config.toml
vocab_size = 6654
activation = "squared_relu"
norm = "rmsnorm"
tie_embeddings = "early"
init_std_up = 0.121
decay_fraction = 1.0
batch_tokens = 16384
seq_len = 1024
Each number is 500 + 40 x the weight over its row's rms, rounded and kept within 0 to 999. Layers, rows and columns count from 0. Numbers have three digits each. The size before them is the row's rms in percent of the matrix's.

# layer 4 MLP up, 384x96, rms 0.143, rows 92-125, columns 0-95
102:547523494491509420565560544476475429415554490528596520529486564517478495519534461520508551579441487469530460511469426473493447445510573540548501554455478606529462507509520499524551516506538467507482505493436480499548538511542522562478538559523531505527425519498491470497554493507482466509
101:483481477480589539464529486525408513487425457482507494527503478479465498435556528514471476476462539472484572508501488380490520460476450516426449511602444569511560514442440486446544488434509576502490539557528518475563462468494537462501455496488506500554483532522496525497506543540486502485
107:471523598575457512459500473557521503497525585481504518530581461388504518513541478522535497488501546463548496559515478466484540522494462554505490545496512529482469494415482491494439507522591486538491568485538563545507460581488501473531549512494540508492480573512538500563539446552434508488
088:469607443468520456498537487513455535514494529503504535535502516495509481439544503441477483448538440444587532446475455433531493482452441534511486530531560503541465449490475514402531511476555556524507545513519549508454568532504552572525495462529539570538565518564509473565465508527497513500
115:445512511481489486495461439479483477520581580495477510487528443547469456553484470513469498512533442521476563465497518447527548520476470512551496552509543563439508537528527512509482508429503509575460461514499569484509480515487508458462448459469627469478453489549508493560519442607486444436
091:494434495455478598485505554503534521501509528485503528522493509564473538408477532496484502551407543592514427462475474509513418530478473402491491402429512565511503526484516552484484404524486511489493445518536511533554447512484508518479549494525538521467505487527536449522445523480473538476
091:525354521502465544479477474436440544492493537540460512483460467445421465474531467494526498548536504565482573418515509550547452513542550504560507438496450498467440527504495486472514524489451497526518516501558464439446435508500481451529504443514457510593531498460485548506511501450510533499
113:388494502478519498519498515579502505555443490535506507451484452576490518516399549520505425428478513480507481536430560571454558563502488537520483468471477526506542525544504494508545507523476558436499499523461523477479513557547485475424460458478524508554457552513538500539437476500484435440
092:506480539528590529475544414482508518554467537540515494525553481440495490410466470477524522532485507560518502518453469572474545447557456463475561498485435559505504468513520508511490438526523557465540485493487508546500478431500548543541574451441509511449493515541463513426424484542530410501
104:498398492472491490565463500523448524516486531485476495525552504529460449433452532547549453506504516423490507500554432462471475517541534546478538572466502555523469484531571564528500527462551500460432539577451536450557454505532513401535488484479512551495497486567500530473442427482511483496
115:474456448539554469464556517527499407543513455461513451498539546500524508515524426546478456521424534524562525531511497454434549521495539520501548560424422479554475515448537498448557462426565459543527512520538560530497444478487438532463461511498572545528535509476530484508524491536524533517
093:519476500562568448542450409485544565522543491366586575507475441544463518476436497517495540537522478535477563447458483509449496434535466501566493506517546523494519522489481489490549508517510491494513482525473425492509549534541430480503469509498498491513484559484518526400513564511491519463
088:502495535485515441499420464525455517417509440570454525461521525490491524501523515476485595477467564493438474470477514531544483466566535543588547602430511439488464508532479546468499526521496515484505520532517526556517483477479532522480473468539482488545575493465530434560531548481474505600
102:491469469540517595507433550504501436469486442523455507517532549494485553452458468611510456430477531486498513467544521449481477490529457503488581533503481495469500504539503426423513455431503464450530503528499496483505477585496455492477442412484540428513561512477543521467540528506460492434
092:530507505471434540499518560471546584484515474454528557470465509480504555444507421538495526487471572464456492515494519429449540472505558447473442482558521454534458500562534510480532450435479533467451524515436411502537454443471392492513505502487462488508511526470495504498458565545539549460
081:467518479526471491514511456551550531454512479479497456566545484496502444475570510500542504481531443503533553519505487516481494531466494524449489620502492451506419474478443478458532545560545448498588501490461494506411528449458551567475454521553574464509565509566511405509477480533486518482
096:447525473513427443512533517490508554456556521452545555469466484475536450557549461586516513527522437451467462496485579554500462483532513523534529470485461458536469492512479484493480536533473398493410534497446479431537504481516443446506495524551539479416418518506528467514512571502464524532
100:445515521514525477542581476565440544506432514487498555477497459477484554553462514494510564509531484546556557510571524518542465499535547464471493521473537516477405387488484539516505496478497495546452493508474508530524546479456615495594514503462500528457494513498460579511475504517430532455
118:472487520495401480480449432566547447509538487538547501489455505495472526493464512458455545447419445496472588472526541514547494550457425563483423530435577484472480533553437507520468497483460503492504447463467475498479538487490514477494519510510494507567561442516498510533500550582460538561
097:504536565487546540447484471486497492472495518490475491494546444461474559485451536487405489569485543501441509603483484468481476436508434496520504474514474455500507403521498471426481558518457407483473509511484516566521484466578507483476517474452494599503495505452495473502417523507461433454
085:475435506481473548526447586601514524520527480465545475539476528456499595540566508469469490426464480472521518572537517502477532536534530444491504504513520481495502477489580533595561465462486452511468439456486486513505519557427473488452492402527514536497481478532513563489510502440455506453
108:496507430436397421471529513543474508572577482430508504485525491485508416520520509500514456435459490483450461513509493489499495530424553454481444470468449417527563504470515479552517471567517499506397541449490512504505458497523506515546523451485458458516482475541474491486499414456496482443
095:521554484522462376479535531435478546479593462497457477546465472457502479469545511475500462506476560464549440562444467495414563506439553476500479492443520460518554426438535516469488478511465478507512521514527459473458500499443473515506473573494502466445521502538570464508447512460492435483
100:572493463489492433559474479546485491514503534589534467560497506501479460425510471483485528550540519517465499511556500503517448487509499472546522537503503484508518476535501445441535493528484518405557527574432541498505554425465494444469609489562466511401433501487513543528488555456534461518
096:490544513518497475457495491468607552460421524501549492509503409450563490527509496534470533464563420527457556472478457486555524515480552498473559485443554538574462476548465566433519484521501492514538512438454564521425486486482532475506461460470514494525500567478498443482504535422463484509
097:481515516487452435524467477521515483426485476502529482457529480521529569499455523494503473516562490431466543467489471503372517472429524483633503451484516527516521528576505508463448519541539482502473454517447496452554494510499477548500470487425512572498540498528565475522455457501410524449
119:499419544555447427555477529537589492504494498494478517395492447494525584502468488487510492489517583482500431429516519442519480501467524512521488511500580480520511500450514501445500500450468501480498496520492592550557518479444460560459485536473477547446531572479483538514414493467466490555
108:486491493563447502488459495493539507416520462510492498510501463535565481447489473507533474463496497546443472485495510473463447525435560547409471459462482528565484464569519507557491549535458421469581536452557545558468454509462502517475529550455457542563467539543527516444523502508543405513
092:455544508472520507432444523532593478413496583479452449496480452499562481573492492529451501532472491532497450459568506567458467530437553556520524524455560530504451439482457526441525514518493499484542513494487456488444442506521500498460514506512481445522481392447523479523482467467427503466
093:512551514469511491529553484452452452427463568507482442449470414423480559565466481482415431541564497542533537529506452494458463483476469521512467523544594501446460463551472466501509525469464523465488454542482504519535479417483517528549530478454496454462440447453487457476499478462478507482
098:506488485472485518508451508547508520456476513465460570495520473494529485418438456533433487561498495509558550562491506508530493413460471531509524442480521473440558517518523501570453500571522452551543551548440526460480475538547438473407439462529450503423525504517445510505540503527439438517
107:565517517580421520558475405518526511457527523518591513516482511546482506461521446469475502480518479425555494522453509520528502470451520510506482503542468463566503492521531472496423498539475425526493545491493494464524493456498482474475492509437562458591475422558482593512442555492498579507
087:532561489434511545477483511512521565494545522494500489539470588470488491513529465515574519471444516418544572468443440448441519535472516457504501496477476479522397499471457524552546481570438585459550524570471531535513534541505510537463486510534483571512525542449469494508426525550508511488
085:498505514507528528494523508459512489415509556469426477496480502436459428534499540490545460553493542517522479503522496520534558494485511477443468489426491506588514444493478417564478496509505487507473503514439453564447490528381537539454426526552551541521535514524511447521457587560472470467
# layer 4 MLP down (transposed), 384x96, rms 0.0834, rows 92-125, columns 0-95
097:564549543458465508527456453454472510458438456552458525493512589547541523520474487513458441441529531503499452563553506440526456556527540572506520516571486601562470478492490483540500581480479529469407500508488598530563492507511517511493479475493451521487482501523456506491562442515496491511
104:519482506548478561460446492490529486501527470523468544439510529528467512543515491456529490501510419544588441430454518524520463483493447554531522510453463473568504531511566511556502544513472456475468465413523521511419520500502450494577597489464488446485485504468519467461387508450510537545
098:522473471511527437508513459536457564520548509516408539451468458533567472466478471523515532504439469470461480498437467513507487554528473532484515553512539510469578417542453437486474493441520455474495527445409466492475518498516510493507515479476465526490560371486569566475574517508514514459
116:504497594556495494501488427486554471492512508560481531465582522451490493516465447486404547420512520524517565492519515516519438438473474449496515484559496463553465475515501429551487514545459461444457522544457558512454500586507525503504463469457459478445479435531523416468488524472446485516
133:530432505482529500484475494437514552457516515493487454512502542546576534569552546465522458538378374499451502478510494482459547463518495496528470486582445431431454496522478487530486448500573405482487467498449481448512495544529496495484490533475497493503570514485493504526508516533465456441
079:542478482543571459532473546457523539495477429548482524474525553491457572548558500571500466508481468503490542533534485491438490411504529484464449548493473513454545534477552477463505536534507451525436511486541520507525507515501516481524505591486532522430471523547468520550546541482636549568
074:414523488593528431547456588501499499508454439481435541411563466441442493489554464539452509498500471525420464542480507497499510470554490408505509421457526500566480488516510485531468539486535515548530462493465503478455492504518490499445454506534504399526481504515463542483503477508555500456
097:489461512531514517489506472466537462550435572576515532508485513535450479565491487527575505513445518498569503484401533504472505459464599510499517502503496548438473440452499605507497508511465475565501501450498478494462467589482525507485519550522440507498465496467549515484587586489572480510
094:485465394446505537541558513524583509527481518496495544403472541417513496477528488501529499457497508483538398450603507550435477540547474555500486463479539536495509459514496488455504570490566446450534484458493470503514486482441519506472473513539491498560451484483509453562513528428449498500
107:469494475493463553497517488487574511488550473473499503529484477533548519518485578475522525486530479491494419514489456511553506532464453555490474574460437430497515481618484485572441419556519560479493552514445463496446522509506523542472488513530531538547515457472574521478510493453465500624
131:567516430471532515499491469550465475535541468470559484473521551480517521544537479470480553467534530581571483530488450487488549555534480506500559588484460473510508493468474480498510457504566562523522467521562480494476435441488511541495449540486545553414595596579494513451520493481528478507
099:463507530492434552522465448496501529566455478487447456490469531507473497493504466502609495573543505487616488468485520484469483472495422554564513517474444544459574506520430518490501459509582509440434483511533531505432500543510500529536506476518471483544450490498458516408546512420511515484
105:499486473460510506362504475481451530533523513447433460471563460507526476460477458503525542500514433496532481503512612502501440487497505421495566440541405443546482529502492523526565510476558504515532547491496467515541409469454492446455555484504499443472484481460545490446492514496528531495
101:489496522546558524447549530520504545553488574518569463482546517510493474548438595475495489540533453506549538569446495454519599511501564482496395474533544488553533493494501481514461535532542598519493488494513469552453495528518490499543531532483460539556482500518457413530520514516505437458
078:480567463503481500498473477488495461501505497501517432571461489434518466475531501501510490523542459571486504441522425517573497520470481527502582527483455466469531526526482571519432602515497482537454516498490543474458462503480621565560501503518465447537494512505503551485533443475439588567
031:487497483534569433484515577564447557536446479443561478504550512527551457469501476452488453585423598518453498482492524459548468500521452526455454412551504454464442516530525486539473491550414541478462536513500436518519496535508552457505535500459503554498459463487500555471487493495487478486
103:558487543534472480389413480442447562435567509516518481569463516441519561531490538497500491566524469453453491504507541432474484481403523438489520505466541478506507533539495520497497471510527517512500457578549534427508517496518504531483464520517487510427493481445435537496596482525481503548
115:516478586574531553504446465527464572557531466575518545435530474513501482436447499497544522509444441499487465566505487462551457511495538464550480510507432489469535472364498478448523522493480529475514536453505523548546529523494507581473488460505431496531522509498421534519521468515515544456
116:532484477574532468505511504516416545464414508476525533540531524484576555531512503540500525548528527525556529415566555484463495497451433423519501496469474504553501533559472472570512537421471581464434463517409487413541526520436473483485489495512507482491468470528508478481468516542528518516
116:483406551491484493542502512462463533598486564492463469465474546556515439521519539487494505491455513567538503537498460551418483488470500496537494504523460553454576512553497471449528513423448491507552563476450522478492501537492544546493520429420492517573525484495526484502561494478554429426
073:482537497586462585451491491501481476532457527492485525448521514455464492511486481508514438493478457509522508439441439553538502591480504486508441555519555494453561524540548493537549518539548559532581585546474469456553506557524544585512532544433482514510502494434512487470543499474470531551
104:450485442501444442465540511542494567476560433535476497539486497511526526485424488482512502511519494557480546524481486540575581507475527381482533479498415521511485498462465509449533508510472483465498512547604585527570544521476484482431506453514477530506533527492492477487483557419449488455
097:589499454488448541493433519507484563440438467483497511492546559493508491522573466525522446533484518458547511569515504500460499576490533554518486525449448504457544465503493569584474493454392524489453439554562504473514513466518501432569463522475543493505544502480562498517557505542455476510
092:552539399467575509468515449440491487558455564501523574488495502526486458527481456530427455528482525467507477447514491489514458476526523502473500447466571559520546491497449525478546532450515532486480526442468493395480541523457508465445440458479578519493499519539525579506452452574468516517
097:548497466463444496428525520474482423478478496506523497473558578518507586543489511471485440557461506436440470557486592502442508488553558495468476443528467544519471550512552555487480461526513412484520476549524493510611474507538501541493541561520488538449491526475523499479512515553567515539
089:550423392496491494509582461446494431522411490521494450526480484484548483489532503498486424503502548558551525516538464505426452478525466489522522492475416508505523491499502568515525452445504551518484517484492521409558520531487465493455475482530519468478412565506543492562545508506447429505
143:459467531533497535521461423487472507464533552500439476482477438505559588511606444492582527497505504474542524523588458556585512539442526553522480461463500576445519490450505516471516459461492546522490459529480550499503499470485472530443475470495410530514436461454516509509429522506487526498
099:545533463449535453448517547471443460567425527521556475557508495523450563534504454468495513462534515420497573491515502515489548481471516509429482443521493553448505521516447486508488488524507557571477581515456479464461573551536511580496488527562496525459553460527485451497486455537448484423
109:507542491559465553417536506493562492525442491503500515539506473496559537494476503447530520525481460481522539571408561467530507404559544436539480565510474515508533537453539496574459454505536497477526516588532511530533498543445503526515535510496527465524513525449500517414515487459588568536
098:483449484435489496522437461455519422549387465506444432466525573576506524450497490412550540499473478531562521469543574476468516497463492543546479461523379425458508532446501543461473519514467459499466498512458496515506493477526523535482513512487522543489549512505568464490523517529538486490
079:496486463537500421493488545467482414499509516492535436542545486491540499612501536437507476517489547498510576486406550524445540562520459560481502499530467508559498493465520501545544489455476509539494532444529390506492530463494520515522499508486497457526438556460571435489450466444488567506
103:454498466480553474512490508542482412569509525503487505510457568493484558518507456511460475435468437459515488511545441463479430475476560527407556485496419516531466561461485453509489454485453483537481484490531434540485516514525508559508485502421490549488419482462462559450558471559481567463
092:462531484554465585496503554493560469581479504562415511516501514521456490446475499479464493535470493452464444500507487530565505435475519564447486522512487526463510440575515540516518500426603476430471497474522503479511554517505538539526491522477425468479552527514498517524568521484474490622
116:550476481571529489371478609483465498525494492566478459494493519511451470527446515514513530492562545469470473487482534572512470517493467528450490580474461560526529567470492489596449503536492545513473534540509461523494518533442482508478478488556568486504412484520569529513427523528485509481